config = dict(
    n_layer=11,
    d_model=160,
    n_head=10,
    n_kv_head=5,
    head_dim=32,
    d_mlp=320,
    vocab_size=1523,
    activation='squared_relu',
    norm='rmsnorm',
    norm_place='pre',
    norm_eps=1e-06,
    positions='rope',
    rope_base=10000.0,
    rope_fraction=0.5,
    qk_norm=False,
    attn_scale=0.177,
    bias='all',
    tie_embeddings=False,
    parallel_block=False,
    extras=['local attention windows', 'shifted keys', 'capped logits'],
    init='uniform',
    init_std_qkv=0.0448,
    init_std_o=0.0,
    init_std_up=0.0448,
    init_std_down=0.0,
    optimizer='muon_variant',
    lr=0.00542,
    lr_mult_o=1.08,
    beta1=0.9,
    lr_head=0.00644,
    grad_clip=1.0,
    warmup_steps=200,
    schedule='wsd',
    decay_fraction=0.779,
    decay_shape='linear',
    final_lr_fraction=0.0,
    batch_tokens=[16384, 32768, 49152],
    seq_len=512,
    doc_mask=True,
    train_tokens=219700000,
    steps=7365,
    dataset='wikipedia_en',
)
Each number is 50 + 12 x the weight over its row's rms, rounded and kept within 0 to 99. Layers, rows and columns count from 0. The size before them is the row's rms in percent of the matrix's.

# layer 6 attention output (transposed), 320x160, rms 0.0447, rows 22-31,54-63, columns 80-159
082:53 53 28 39 53 42 23 63 48 47 66 55 23 59 81 45 42 37 40 47 47 46 33 42 73 37 63 43 51 50 72 55 51 59 35 46 57 71 56 41 49 52 57 47 34 56 63 39 52 53 51 65 47 37 33 54 49 73 48 46 65 25 65 74 50 71 55 33 49 54 59 43 56 59 72 33 38 64 37 64
081:56 55 47 46 50 56 50 48 40 58 65 28 57 55 42 49 51 33 34 38 52 53 64 52 47 38 58 41 69 40 50 47 66 66 58 53 36 54 45 45 55 54 43 39 57 52 18 38 47 61 27 58 69 48 66 42 47 69 81 66 59 48 55 52 66 66 70 49 45 88 45 66 44 36 50 45 49 57 53 39
089:43 29 46 49 40 49 48 58 48 51 40 79 77 46 51 45 51 39 60 84 60 35 41 50 52 41 31 52 56 43 57 46 38 48 47 65 49 58 32 60 59 54 53 52 35 57 39 27 72 55 59 67 43 57 66 38 29 72 33 42 27 44 54 70 33 52 47 45 60 41 51 62 61 56 48 44 39 56 56 52
074:54 34 60 43 34 84 37 52 35 47 38 51 39 45 46 46 51 59 47 51 28 50 27 46 34 67 59 51 37 47 78 61 66 32 38 80 41 40 53 51 45 68 59 58 58 54 31 48 47 65 55 54 53 45 50 29 47 53 31 62 58 41 61 67 37 39 39 37 54 60 49 50 67 58 50 60 57 40 14 52
084:44 25 34 60 64 56 44 68 55 56 21 57 45 43 45 64 66 46 40 66 55 54 71 46 28 34 45 44 53 51 40 41 39 49 35 70 41 34 52 42 51 47 39 40 33 57 38 36 39 51 41 47 66 28 37 48 58 65 69 44 62 53 56 34 39 35 56 57 31 48 59 53 54 65 64 67 63 46 54 58
086:66 36 43 61 42 56 68 55 34 71 85 40 55 28 44 58 52 66 53 55 57 44 39 61 37 40 45 37 32 43 47 42 62 60 54 21 36 66 46 48 64 59 67 46 52 34 38 77 42 45 68 40 75 34 49 64 54 64 67 45 57 50 52 51 40 31 58 42 60 64 44 46 40 48 59 58 53 37 79 56
084:65 59 62 67 42 62 47 37 49 66 43 58 29 40 47 65 53 52 59 36 58 55 36 46 45 56 59 35 48 60 57 44 79 62 39 45 41 47 56 31 62 44 47 48 69 32 38 75 33 36 58 54 49 45 65 46 67 58 39 48 68 58 49 39 70 44 54 44 48 60 31 60 58 35 63 54 48 35 54 37
087:36 56 53 44 33 42 44 61 78 37 36 45 47 61 44 48 66 58 45 65 47 54 73 58 44 38 63 64 51 46 52 54 29 54 34 49 56 29 41 68 64 55 52 52 53 73 74 46 47 61 39 54 34 43 36 52 54 53 62 60 47 48 49 53 51 48 54 48 58 33 61 46 61 31 48 62 46 51 50 62
094:45 29 40 52 60 34 56 29 39 44 46 47 47 52 24 41 40 42 46 51 56 55 27 74 48 54 56 39 50 61 44 59 43 51 43 41 33 74 67 60 63 69 61 41 43 46 67 49 52 45 42 29 52 58 63 35 35 28 66 31 52 65 39 42 40 79 44 45 46 69 26 39 44 55 48 52 46 35 40 36
087:62 57 52 33 45 60 60 45 42 37 47 58 60 45 47 61 36 54 54 49 58 43 60 61 60 64 49 37 54 58 51 41 29 17 67 45 57 77 57 53 61 51 50 38 50 43 39 53 42 63 43 52 58 51 47 48 51 46 51 59 63 54 61 45 49 59 49 28 55 42 33 41 49 50 48 45 82 72 41 65
085:51 30 43 55 36 46 52 55 60 47 32 61 53 53 39 35 48 40 51 40 40 27 65 46 56 57 40 56 32 27 34 49 40 58 48 47 34 27 40 76 59 51 72 53 49 59 69 53 44 66 55 63 30 46 49 55 36 52 48 46 35 66 70 48 54 41 38 54 66 52 50 29 42 68 44 56 50 31 61 51
094:57 33 46 38 46 52 42 33 46 50 35 54 44 75 89 36 32 21 49 30 45 57 27 68 29 46 43 57 40 64 61 59 44 53 63 64 49 78 67 60 57 58 41 50 59 49 52 62 50 56 31 58 44 34 37 46 57 31 52 23 47 48 34 71 44 44 40 61 33 60 61 59 36 61 55 24 40 68 63 56
086:49 61 36 40 49 67 38 47 53 78 30 42 51 68 45 59 41 49 41 53 42 51 68 49 66 60 54 46 41 30 53 33 41 69 44 29 29 57 39 28 33 43 71 43 63 58 25 37 54 36 42 49 60 44 55 40 65 54 60 41 67 57 41 51 51 56 63 50 48 40 56 53 57 55 59 44 67 59 49 62
096:51 64 52 32 50 48 54 13 64 63 55 36 59 41 67 28 39 53 16 57 66 54 53 39 69 36 50 50 65 58 42 41 47 48 71 32 65 66 50 35 46 56 51 61 42 50 43 61 52 43 38 34 53 50 66 39 67 40 43 53 54 48 61 22 69 73 75 53 66 39 63 54 41 50 53 35 53 54 75 66
093:39 62 60 40 51 47 55 37 44 51 62 34 66 43 46 51 52 46 51 45 55 51 36 19 67 78 73 45 66 49 55 58 34 50 52 33 34 46 44 45 63 65 52 43 47 37 69 49 53 44 41 52 42 48 48 62 78 38 40 57 57 57 59 58 48 51 56 64 55 44 52 25 57 44 39 52 46 45 58 57
098:79 71 65 46 59 55 41 41 53 43 56 49 36 61 64 49 84 55 54 49 46 42 62 75 48 56 62 52 50 52 58 41 36 58 63 58 51 72 64 49 56 44 63 45 66 57 50 40 51 40 46 43 52 59 53 35 51 34 39 48 72 35 41 33 62 21 57 49 63 40 64 43 48 75 60 61 26 38 46 43
092:27 32 62 35 31 69 57 23 68 52 70 53 58 58 51 66 52 36 47 45 42 37 65 49 49 80 61 36 71 43 45 51 61 49 70 68 69 62 39 50 49 47 43 63 54 63 18 46 41 53 55 45 79 37 39 53 72 57 44 52 47 45 84 23 48 56 28 41 41 42 46 51 51 64 52 49 36 58 56 50
085:48 30 39 58 49 54 49 37 36 49 73 43 54 53 41 42 31 51 63 50 34 53 40 56 63 64 62 50 48 35 39 55 51 37 58 57 40 36 58 47 63 40 31 42 33 56 39 29 51 47 59 50 52 45 35 55 55 61 58 27 43 43 39 47 57 76 42 36 61 62 15 51 52 40 51 29 40 45 52 45
084:47 52 54 60 91 57 40 39 54 51 37 78 53 53 47 62 63 40 63 38 68 54 80 70 41 45 48 54 52 33 54 54 52 46 50 60 70 54 52 50 61 60 48 45 42 39 40 36 53 60 60 56 46 57 54 57 64 42 42 73 47 33 59 65 69 44 31 43 51 40 55 28 47 56 52 54 52 55 50 43
075:55 52 66 38 39 51 44 61 56 51 34 56 49 32 18 57 56 27 42 49 73 59 49 68 71 42 69 39 59 81 54 58 41 43 54 57 52 41 52 34 69 45 23 49 65 53 38 64 46 66 49 65 50 29 66 52 66 51 50 54 40 37 56 47 67 66 41 58 52 48 52 50 47 29 61 51 67 37 54 50
# layer 6 attention value, 160x160, rms 0.0823, rows 23-31, columns 80-159
083:21 46 53 53 61 68 55 55 68 59 56 53 46 30 39 53 48 51 72 51 54 41 48 57 55 49 51 52 27 61 68 57 50 46 44 42 48 32 32 49 44 48 27 41 41 37 65 33 26 69 48 54 43 48 39 61 37 41 47 44 49 56 37 67 49 61 25 56 49 52 46 29 55 30 52 68 46 64 43 57
078:71 43 52 33 60 52 52 61 58 49 47 57 38 46 34 62 60 73 39 48 47 49 48 78 65 43 50 63 58 32 41 39 39 37 43 46 56 41 72 37 40 46 71 62 47 61 76 49 26 42 46 46 51 48 60 60 44 34 67 63 42 44 31 37 28 67 50 43 55 46 39 80 45 39 49 51 45 43 45 24
078:61 75 55 50 63 56 56 69 59 24 48 44 81 64 39 65 39 69 68 62 39 36 65 46 61 61 55 32 37 48 36 50 60 42 47 69 59 56 60 31 54 43 73 45 57 58 39 29 53 64 58 28 47 41 58 54 36 78 43 54 57 46 67 56 62 39 57 35 63 65 60 42 62 63 54 60 50 38 49 63
081:74 52 50 56 43 86 47 61 54 40 26 44 76 57 52 44 50 43 73 47 59 39 50 37 61 44 59 71 52 57 36 72 54 52 48 52 43 34 43 39 47 57 48 67 48 36 46 45 51 57 63 58 60 31 69 54 65 59 56 30 31 55 35 33 49 63 51 50 52 27 55 73 52 42 39 32 50 69 41 73
087:28 47 50 35 45 63 80 55 39 32 63 33 53 61 45 39 64 34 49 48 58 39 43 64 49 55 45 73 50 47 70 53 49 69 48 55 52 42 41 60 57 72 41 44 65 57 52 42 58 43 43 37 45 29 62 43 32 38 66 66 60 62 61 56 57 48 48 41 50 39 42 61 41 34 68 47 37 44 55 39
081:42 59 47 44 49 62 32 58 45 45 50 49 52 57 61 58 57 78 51 42 64 54 64 65 56 81 41 71 51 36 45 56 52 49 64 54 44 44 58 80 40 53 45 64 65 52 56 49 59 28 39 47 60 31 53 48 46 41 62 62 63 50 57 62 28 77 46 69 63 65 51 35 38 73 44 46 50 57 54 62
089:71 68 41 26 70 54 55 51 63 35 50 48 64 41 55 52 55 56 58 43 30 33 56 50 27 37 34 51 47 47 69 40 53 38 47 44 33 37 42 53 54 37 56 35 57 52 53 41 37 51 66 35 44 44 58 66 56 43 42 49 19 44 33 52 41 51 57 43 61 32 83 40 23 45 44 44 56 49 57 60
077:63 28 29 68 64 29 58 41 54 44 48 51 31 67 38 43 53 58 55 71 55 56 55 47 26 80 62 73 47 35 37 51 32 46 80 48 71 59 76 58 44 39 48 51 48 58 40 54 56 59 31 62 51 48 56 61 44 59 67 45 57 33 55 56 61 41 47 64 57 31 39 51 59 44 56 57 42 33 53 52
083:41 59 34 61 45 51 33 39 48 47 56 30 54 38 44 38 46 54 62 44 62 48 53 35 27 38 42 63 44 33 41 35 39 65 53 56 50 50 70 49 33 30 47 49 46 58 42 52 39 32 51 40 48 37 76 65 73 67 47 40 41 49 55 33 64 24 63 47 49 40 37 52 59 82 65 37 40 42 47 42
# layer 6 attention query, 320x160, rms 0.0722, rows 64-83,96-115, columns 80-159
123:44 58 49 61 58 64 45 68 61 44 53 63 44 56 51 51 59 53 44 69 55 42 61 56 64 68 37 94 52 51 76 44 63 50 49 50 64 50 43 55 65 51 51 66 48 69 37 54 51 83 67 49 57 36 40 51 34 42 71 63 36 42 50 56 56 43 40 64 47 48 50 66 46 76 41 57 38 34 53 50
094:62 66 42 44 40 40 73 39 52 58 48 65 50 47 62 43 27 67 42 41 46 58 60 29 48 53 59 10 39 68 14 58 54 25 37 30 69 43 55 43 21 40 56 57 63 52 68 22 35 45 43 59 49 55 49 53 66 48 36 32 58 66 64 46 40 61 55 40 47 48 53 30 59 31 71 55 45 56 53 49
093:51 38 42 49 53 75 56 72 75 45 60 59 87 60 51 51 62 55 60 55 62 37 62 70 46 55 41 85 61 51 52 44 54 41 48 56 67 59 56 53 64 46 66 68 45 50 47 63 40 76 49 43 55 48 34 56 27 48 65 62 48 51 44 66 52 53 54 53 47 50 56 73 40 48 45 41 54 36 50 41
088:59 52 47 47 36 55 44 47 43 63 36 42 37 62 58 51 37 34 43 35 43 55 42 31 53 42 46 23 48 67 38 38 35 71 55 42 43 29 51 59 27 33 41 27 46 43 49 15 61 32 43 56 53 69 57 38 58 46 44 45 70 57 61 43 56 63 55 41 41 54 59 45 62 23 42 36 35 43 31 60
094:43 53 38 37 42 64 42 62 45 65 31 48 60 51 51 37 32 47 31 45 37 52 33 42 48 42 49 23 36 47 29 42 47 39 51 49 56 43 57 55 50 68 56 48 42 54 37 32 51 32 60 47 47 36 57 48 77 44 38 24 65 50 46 57 42 61 44 35 45 58 55 42 58 16 53 49 61 52 69 53
107:34 64 51 59 58 69 38 40 48 46 84 61 45 27 42 41 51 54 47 59 51 50 37 62 55 44 33 56 64 44 43 54 67 40 35 48 53 40 61 50 59 59 40 49 54 40 31 48 56 59 37 41 43 61 31 51 41 47 51 84 54 34 37 46 37 54 21 23 52 51 51 36 67 66 34 53 51 37 36 45
097:51 35 59 50 66 40 68 66 35 40 41 42 42 48 10 52 57 62 45 46 42 42 51 55 41 24 61 51 57 37 57 54 30 61 57 45 47 67 66 57 55 55 38 53 45 52 49 68 33 69 49 61 57 58 64 59 42 68 40 47 46 54 45 61 40 41 50 48 65 54 37 85 53 45 38 50 57 31 57 49
095:52 54 24 62 47 57 36 53 51 51 29 56 58 52 44 45 55 38 60 53 45 41 45 39 51 47 59 53 52 45 56 48 63 55 50 48 40 73 50 78 69 47 53 39 46 50 49 48 58 30 45 56 24 53 35 55 69 61 47 45 36 76 43 75 21 68 61 50 19 60 40 42 33 44 36 44 62 71 57 58
075:63 58 39 30 34 47 52 24 58 58 55 34 41 44 50 46 65 46 71 53 45 43 57 51 66 71 48 24 59 46 53 59 52 44 43 47 55 55 41 41 22 32 47 37 52 33 42 52 69 49 37 34 52 55 40 34 40 41 36 40 44 30 39 31 31 38 57 46 52 54 51 29 37 50 60 57 49 49 48 36
074:52 65 54 44 39 45 47 38 29 70 42 41 32 51 40 49 37 38 57 41 50 52 40 36 54 50 56 39 59 41 41 49 62 48 54 49 34 42 59 49 48 37 37 35 46 58 44 28 43 26 34 57 35 49 42 51 75 53 38 49 58 58 38 54 53 62 37 35 41 34 65 28 62 17 68 44 31 65 33 67
081:27 57 61 58 26 39 29 35 46 45 57 48 35 37 56 45 46 62 53 49 55 29 48 47 56 57 67 66 64 32 68 50 63 51 39 49 55 58 60 51 34 62 41 42 51 40 69 64 28 49 41 70 53 40 45 49 47 57 38 69 47 38 40 57 67 42 53 50 64 51 56 43 41 62 64 48 61 72 68 27
076:44 46 51 48 29 71 46 65 48 44 59 49 74 64 39 56 42 68 40 58 52 43 51 67 44 68 48 65 37 45 45 55 37 23 56 53 73 68 63 52 66 73 85 60 56 40 45 41 36 50 68 46 54 43 63 48 51 66 49 45 52 45 21 65 41 48 33 63 43 46 48 63 44 38 39 53 57 44 57 45
102:64 26 36 35 56 69 50 49 49 40 67 40 56 34 46 57 64 59 35 67 54 70 50 60 56 22 31 72 60 49 48 37 54 30 46 59 53 51 44 58 73 76 42 51 42 74 50 45 56 63 42 56 49 27 21 73 42 50 63 52 42 57 69 45 72 55 43 31 31 63 45 42 32 42 78 46 65 34 59 44
105:66 47 60 60 56 55 31 61 63 57 32 67 72 51 20 54 62 43 31 63 52 49 42 51 70 70 67 43 45 43 52 51 33 62 71 69 56 37 46 71 42 42 48 50 41 65 48 70 50 41 51 50 45 52 46 42 49 52 44 60 59 33 39 43 52 73 44 38 40 63 79 46 48 56 39 33 34 35 52 59
110:66 45 49 27 54 33 68 44 60 62 44 62 58 47 54 33 25 63 48 33 42 47 55 54 66 40 40 54 58 54 50 61 50 29 55 44 68 46 45 47 51 56 35 38 62 64 24 55 37 45 40 54 44 39 38 51 54 56 40 32 59 72 54 61 59 51 75 62 42 96 45 37 63 50 53 48 39 64 65 34
111:18 62 70 41 55 18 56 62 65 41 47 44 29 52 63 34 30 53 78 57 48 62 73 45 54 45 73 52 48 44 49 50 50 68 65 46 54 51 41 60 58 59 62 44 66 62 59 61 78 45 57 39 60 56 49 41 52 43 19 61 55 58 56 62 48 45 36 67 63 41 33 56 60 54 28 43 69 58 59 58
097:49 47 47 49 52 52 40 42 67 42 55 48 35 44 33 46 35 37 51 49 49 63 50 51 56 21 34 51 55 66 54 55 48 55 38 52 10 27 42 40 58 30 44 61 55 53 55 48 63 70 39 66 22 37 30 53 75 60 72 46 47 46 38 56 52 52 31 61 30 37 47 53 40 56 39 56 53 50 56 40
093:66 57 61 64 47 38 55 45 67 56 47 46 52 33 72 52 47 42 37 49 39 73 43 51 28 34 50 75 17 46 52 42 41 36 79 58 45 53 54 70 34 74 39 50 46 46 54 56 69 40 36 35 46 57 68 45 43 56 45 57 66 46 37 52 38 79 59 43 45 45 53 38 59 30 43 54 56 32 64 64
090:45 83 46 36 70 69 61 57 62 33 37 24 69 56 52 53 51 65 37 54 29 43 70 45 51 51 63 36 58 53 51 65 53 47 29 48 85 50 37 47 38 64 44 44 63 54 57 44 42 54 25 34 42 53 59 42 42 48 55 42 40 35 40 37 52 56 59 52 48 35 63 30 53 37 56 55 48 46 57 39
100:54 43 57 27 50 73 44 54 50 85 32 50 42 49 36 64 56 69 59 72 45 69 66 40 58 49 56 54 52 63 52 64 57 42 51 36 30 36 53 31 46 38 46 39 22 25 72 31 44 49 55 51 58 48 47 71 56 41 72 51 49 46 48 72 66 66 60 55 59 51 52 50 39 55 61 44 35 57 45 49
067:22 49 43 56 50 44 48 46 54 36 59 57 36 60 60 53 68 41 37 48 63 66 47 44 58 54 51 44 63 37 69 56 56 38 49 49 48 63 32 59 50 57 65 65 52 47 63 22 67 31 67 59 66 48 45 53 27 42 75 60 42 36 67 73 54 35 49 42 69 72 76 57 47 36 51 36 35 70 46 64
078:44 76 70 52 43 64 50 46 35 62 30 47 47 33 40 66 23 71 68 43 44 34 47 60 42 58 46 46 44 53 40 49 47 46 59 40 41 47 57 67 50 63 40 37 63 46 54 62 47 50 48 52 39 54 42 60 63 67 30 55 46 56 57 45 38 59 35 52 40 33 41 54 36 43 39 38 46 44 52 44
093:47 26 54 52 68 35 67 55 50 31 55 65 58 41 48 41 42 30 55 58 48 55 65 66 55 59 36 31 50 42 35 38 70 48 39 51 46 61 52 45 68 38 64 44 44 54 41 41 56 51 69 46 27 54 46 43 56 57 60 56 47 44 42 64 41 38 84 59 46 66 90 44 34 50 25 56 33 55 46 47
084:57 55 46 57 40 87 45 47 63 68 36 54 44 68 70 59 43 57 41 41 56 41 42 33 55 52 45 65 41 33 46 51 43 64 28 36 74 47 76 52 47 57 30 45 57 60 56 54 41 55 14 58 53 47 60 49 30 25 40 53 60 53 47 49 58 48 29 51 48 31 45 40 65 52 51 55 74 41 34 59
084:41 64 33 59 48 60 49 57 66 65 28 49 50 63 58 52 47 51 66 37 74 45 45 42 50 42 51 57 28 46 55 56 56 45 51 49 45 26 49 57 30 64 52 40 46 58 30 61 64 27 59 39 50 55 78 41 30 55 55 46 66 70 46 44 40 35 70 55 44 35 40 48 60 48 57 54 41 51 63 67
093:66 57 60 54 48 62 37 59 46 50 55 55 54 37 57 27 48 28 80 48 52 70 48 46 44 52 38 33 48 36 56 42 42 45 52 30 30 52 64 61 50 44 37 42 64 43 53 50 55 39 58 28 44 49 50 55 37 50 82 47 49 53 71 52 56 59 44 61 50 33 47 51 46 56 44 61 26 43 59 53
096:54 63 45 45 50 36 58 36 54 58 64 37 58 27 44 76 52 39 42 36 60 55 44 52 39 41 49 57 16 35 42 56 57 41 50 43 21 37 51 56 49 52 53 41 44 52 46 44 42 56 70 44 76 45 46 44 50 54 21 23 48 36 29 22 55 54 47 42 61 63 29 44 56 58 54 53 49 61 58 67
102:52 45 47 44 56 60 23 43 64 62 36 40 41 48 40 34 35 69 39 62 33 54 56 44 80 61 69 54 33 63 49 64 55 26 41 55 34 51 32 44 56 45 33 48 35 50 35 66 28 42 52 44 39 32 50 68 46 77 63 53 50 48 44 67 49 33 65 34 67 73 52 59 51 32 30 48 56 60 54 34
056:56 54 36 42 41 58 33 32 43 51 62 52 39 31 50 64 53 72 64 59 31 49 42 41 54 77 42 60 50 55 40 65 36 43 35 52 49 53 58 36 53 54 82 58 49 53 51 47 48 44 40 83 50 65 54 35 37 48 44 64 33 54 50 09 59 60 53 39 42 58 32 52 60 57 46 50 52 51 57 33
066:60 57 56 55 44 54 65 41 46 58 47 21 57 45 38 53 34 54 50 41 60 43 32 71 31 38 65 72 50 51 43 56 64 82 42 59 48 67 70 49 47 60 48 34 69 45 50 73 43 64 45 36 45 59 49 49 49 56 26 38 61 47 35 49 44 51 32 53 62 20 32 48 42 49 51 50 53 44 52 49
073:23 52 57 66 62 45 23 63 34 49 54 39 42 68 59 51 60 58 49 55 59 34 48 30 68 50 56 42 65 58 57 34 25 49 48 48 54 45 45 49 51 63 44 27 47 38 45 54 42 44 46 43 51 47 61 48 38 76 54 46 45 51 54 61 54 48 36 39 55 53 52 68 52 33 55 52 61 57 64 52
092:51 46 49 23 63 40 57 39 29 48 83 35 52 40 24 46 52 54 67 36 48 48 54 73 55 35 44 38 62 39 35 62 36 38 52 74 35 59 46 51 43 64 61 38 65 33 54 44 47 44 71 43 51 38 28 50 52 42 56 25 34 57 58 44 61 44 58 53 47 59 39 57 51 73 65 45 28 29 40 51
095:48 62 41 61 62 47 54 67 29 55 43 58 29 57 55 53 53 75 33 51 67 69 62 57 51 50 43 47 57 51 55 39 53 56 40 53 49 54 27 60 67 53 58 56 41 52 48 73 61 44 44 57 52 44 48 54 33 58 71 51 29 66 67 46 47 55 64 43 55 73 54 58 50 46 62 39 58 71 74 71
103:34 31 63 64 46 46 39 61 38 49 35 60 30 44 37 59 63 66 58 56 49 70 35 56 55 57 33 37 57 72 46 51 45 40 52 42 49 51 56 59 67 42 54 46 56 48 41 60 67 61 54 37 32 51 32 62 54 44 43 58 41 45 50 19 45 44 60 58 57 59 74 47 58 71 46 58 45 57 39 50
093:56 58 52 60 53 64 41 26 47 59 31 63 73 43 26 54 50 54 54 37 69 36 24 45 54 54 59 59 32 52 38 47 55 58 55 49 72 48 49 39 44 04 57 48 56 42 53 43 65 58 40 53 55 49 33 54 59 40 60 60 65 43 31 69 69 51 45 52 51 39 44 67 57 44 52 40 50 40 62 08
102:44 57 51 51 69 45 51 59 62 45 43 41 42 59 52 60 34 42 40 44 64 49 61 52 57 44 43 40 41 60 40 44 43 42 36 47 38 58 50 50 55 44 54 61 31 58 61 51 75 75 12 45 72 50 36 43 50 29 48 41 43 67 42 61 66 49 62 55 39 51 56 59 49 48 34 67 51 48 53 36
095:47 47 67 45 41 44 45 64 57 60 68 50 70 34 32 36 79 38 51 38 44 51 53 46 34 41 31 48 73 62 43 52 40 52 51 61 61 50 61 31 56 20 56 27 48 33 48 58 62 59 43 42 44 40 30 44 57 48 74 37 59 37 41 45 45 51 35 68 51 26 38 60 38 57 64 37 48 40 60 41
085:24 73 41 43 49 55 74 47 34 64 41 63 50 53 77 58 60 30 67 39 52 52 60 52 42 50 38 59 52 52 44 67 65 29 55 58 38 30 45 70 47 50 64 24 63 63 33 45 49 18 31 47 32 49 33 61 46 34 56 52 48 49 76 43 32 44 37 58 40 36 43 45 57 42 41 33 41 47 35 57
083:52 48 58 61 58 42 69 44 45 39 77 47 54 39 48 42 28 40 68 63 80 64 64 31 22 58 38 53 55 49 46 45 46 45 32 49 50 51 48 60 51 42 47 33 37 47 55 53 47 50 59 38 47 36 39 53 53 36 33 31 32 50 53 59 31 39 38 70 48 55 66 59 64 65 43 49 50 34 57 25
079:40 44 62 42 36 61 55 62 44 40 35 47 59 56 68 27 82 63 57 65 49 58 64 57 48 57 29 54 53 21 39 48 71 42 52 67 27 54 68 36 73 51 49 37 24 39 67 52 58 49 41 49 52 27 55 61 55 60 40 51 47 64 51 50 35 57 36 46 52 53 48 67 58 61 55 44 33 46 24 41
# layer 6 attention key, 160x160, rms 0.0696, rows 32-50, columns 80-159
074:56 78 54 36 41 48 58 55 35 52 54 36 68 52 42 49 56 38 53 60 33 64 51 49 52 55 45 33 32 54 69 56 48 46 65 59 37 44 56 59 65 57 69 19 35 43 74 65 50 50 62 51 60 64 67 51 39 75 43 53 55 48 56 50 56 41 85 35 64 49 47 53 35 37 44 53 74 51 37 68
073:59 48 53 67 49 62 51 58 69 34 37 43 63 48 23 64 41 66 35 50 51 33 54 34 48 62 37 60 50 57 57 53 52 61 20 52 48 59 50 68 38 35 29 47 64 44 16 43 36 59 60 48 57 53 52 35 60 41 44 60 45 55 61 60 61 85 04 49 67 41 56 34 51 50 46 56 62 83 64 48
076:67 65 42 30 48 59 84 54 45 56 46 58 39 70 51 68 48 43 54 61 32 41 36 61 50 53 51 56 57 69 27 30 48 28 62 50 68 25 45 49 44 47 64 50 37 52 44 46 54 38 47 63 30 49 47 38 49 57 56 55 51 53 38 48 46 47 67 72 26 26 39 33 52 36 55 57 38 31 53 59
088:64 37 38 38 48 53 43 53 35 58 54 43 64 55 42 56 51 47 69 39 50 61 33 30 64 61 39 52 43 46 64 27 47 16 51 53 54 28 61 51 56 25 71 53 56 51 59 51 57 59 39 39 43 62 66 51 73 56 52 31 61 42 41 50 56 50 55 62 47 67 51 53 76 40 44 46 62 34 54 54
091:40 96 68 40 49 58 51 52 56 54 44 57 45 43 48 58 39 50 45 51 52 40 34 60 41 47 59 58 53 52 54 60 41 46 67 39 37 42 41 54 53 56 60 41 53 46 48 43 56 40 54 56 58 38 47 47 08 42 59 56 45 78 56 55 54 48 90 43 24 39 48 38 47 18 63 42 38 38 67 68
092:57 72 52 55 55 40 38 44 65 65 33 48 58 38 51 63 48 46 57 72 36 41 41 31 25 62 56 14 46 62 25 41 32 62 58 48 28 41 46 48 50 38 43 48 55 26 58 61 38 31 72 29 31 48 55 39 44 63 48 47 55 48 59 43 60 53 59 38 56 49 58 43 73 45 55 59 42 72 64 47
094:59 72 48 64 65 23 57 56 48 28 56 71 49 44 34 66 34 48 45 37 46 58 30 45 56 49 50 43 41 35 29 44 58 63 46 56 55 40 52 60 63 57 48 39 54 67 61 40 74 51 51 47 56 59 35 54 68 30 52 63 41 55 51 59 45 52 55 49 39 33 65 60 48 45 49 68 39 76 58 56
102:56 60 45 43 62 67 36 20 43 42 59 71 50 51 49 47 42 75 47 51 52 50 60 46 73 53 73 57 53 53 60 21 65 56 41 47 31 36 37 35 53 47 34 55 45 49 51 69 50 39 63 33 48 58 33 49 64 73 67 39 44 55 60 54 62 49 48 40 49 43 47 61 30 50 38 25 47 45 56 38
075:45 66 58 46 62 53 50 55 42 61 60 57 57 34 42 46 56 48 29 58 44 59 48 47 71 44 57 80 58 60 91 26 58 37 50 41 38 60 42 66 60 43 54 64 41 58 46 54 57 45 52 49 69 46 53 52 44 56 38 56 51 48 54 60 62 71 34 57 28 44 62 55 50 26 44 34 56 59 58 71
069:58 38 28 42 54 42 59 39 52 51 56 57 51 61 45 68 44 57 49 61 56 36 49 60 33 72 42 51 66 61 42 52 39 67 38 76 56 51 54 46 58 40 38 50 22 55 42 40 47 45 47 46 36 47 46 62 56 49 32 57 50 46 39 44 40 71 29 46 48 30 59 63 32 55 57 52 38 74 29 62
089:49 57 55 44 47 68 40 42 60 57 33 37 50 57 33 50 17 51 61 43 51 59 09 44 53 29 57 50 50 43 59 48 36 42 62 50 52 55 60 55 54 63 44 24 78 41 37 56 57 48 61 41 47 56 47 39 75 34 44 59 76 59 50 54 47 56 43 52 39 58 42 33 51 53 42 33 48 45 46 46
108:52 64 38 57 40 24 52 55 50 74 63 37 56 54 59 49 68 48 41 72 52 44 77 46 58 66 42 56 60 56 53 56 49 64 40 78 72 57 48 56 43 29 62 72 41 58 59 62 47 63 35 55 48 43 60 65 22 50 43 66 35 70 44 51 48 49 60 52 56 55 55 66 53 59 55 48 55 48 47 56
112:44 52 63 59 68 31 29 43 38 49 49 53 49 49 61 46 71 24 49 60 56 68 73 46 60 66 55 43 57 56 49 52 56 38 46 56 47 50 52 42 59 54 44 56 32 41 64 47 47 50 43 56 37 54 31 65 26 58 56 50 38 43 56 42 27 50 58 37 48 58 45 47 56 37 41 55 63 54 44 64
098:57 43 40 68 69 72 38 43 59 56 45 62 47 59 48 57 28 72 54 48 74 38 60 41 63 65 42 45 29 55 46 56 42 62 50 54 36 29 39 66 60 56 44 28 50 55 40 38 49 50 30 45 36 51 34 40 44 49 52 52 30 55 33 67 74 48 50 44 47 61 27 58 54 55 45 40 44 45 45 42
100:41 51 40 52 82 44 46 41 48 53 41 42 36 63 49 46 69 54 47 63 49 52 45 36 61 56 56 45 89 55 52 48 67 63 52 57 31 54 48 61 31 47 39 50 35 37 35 44 44 60 63 42 53 54 28 34 36 67 47 54 48 50 46 68 80 42 44 68 64 42 49 60 28 55 42 53 36 61 41 35
105:30 63 29 34 48 74 61 44 35 45 53 29 47 44 37 47 43 29 44 63 41 58 75 54 53 32 62 51 47 56 48 69 56 76 56 59 48 53 33 45 54 70 56 34 49 70 40 34 45 49 40 54 54 76 46 44 54 62 50 64 52 62 44 51 45 41 53 45 55 66 50 41 67 59 46 58 81 64 40 56
095:40 41 43 62 53 55 41 66 55 43 53 56 38 46 51 34 44 46 43 51 32 49 45 42 18 48 33 33 38 44 63 43 76 50 39 52 57 52 48 41 40 47 44 61 58 41 45 43 54 53 53 50 39 68 47 56 35 61 42 59 54 60 35 55 51 67 48 46 27 69 45 35 28 40 40 37 32 40 43 44
084:63 54 31 35 64 32 38 53 56 44 64 53 48 60 47 46 50 62 55 49 56 50 57 32 63 51 70 64 70 33 48 34 39 38 40 52 51 63 62 36 36 40 42 73 58 74 55 54 39 46 41 49 53 45 64 59 29 31 46 57 62 37 38 44 51 54 49 40 24 40 52 49 58 45 60 39 60 42 72 66
085:59 40 78 55 49 33 67 55 33 53 62 42 51 31 43 56 51 56 67 41 60 67 49 34 43 60 58 38 55 58 29 55 39 69 52 55 41 59 52 53 73 35 72 39 15 68 67 35 56 64 39 50 64 65 35 54 57 35 56 58 43 54 53 53 44 53 60 56 36 47 56 45 41 43 51 67 52 48 29 74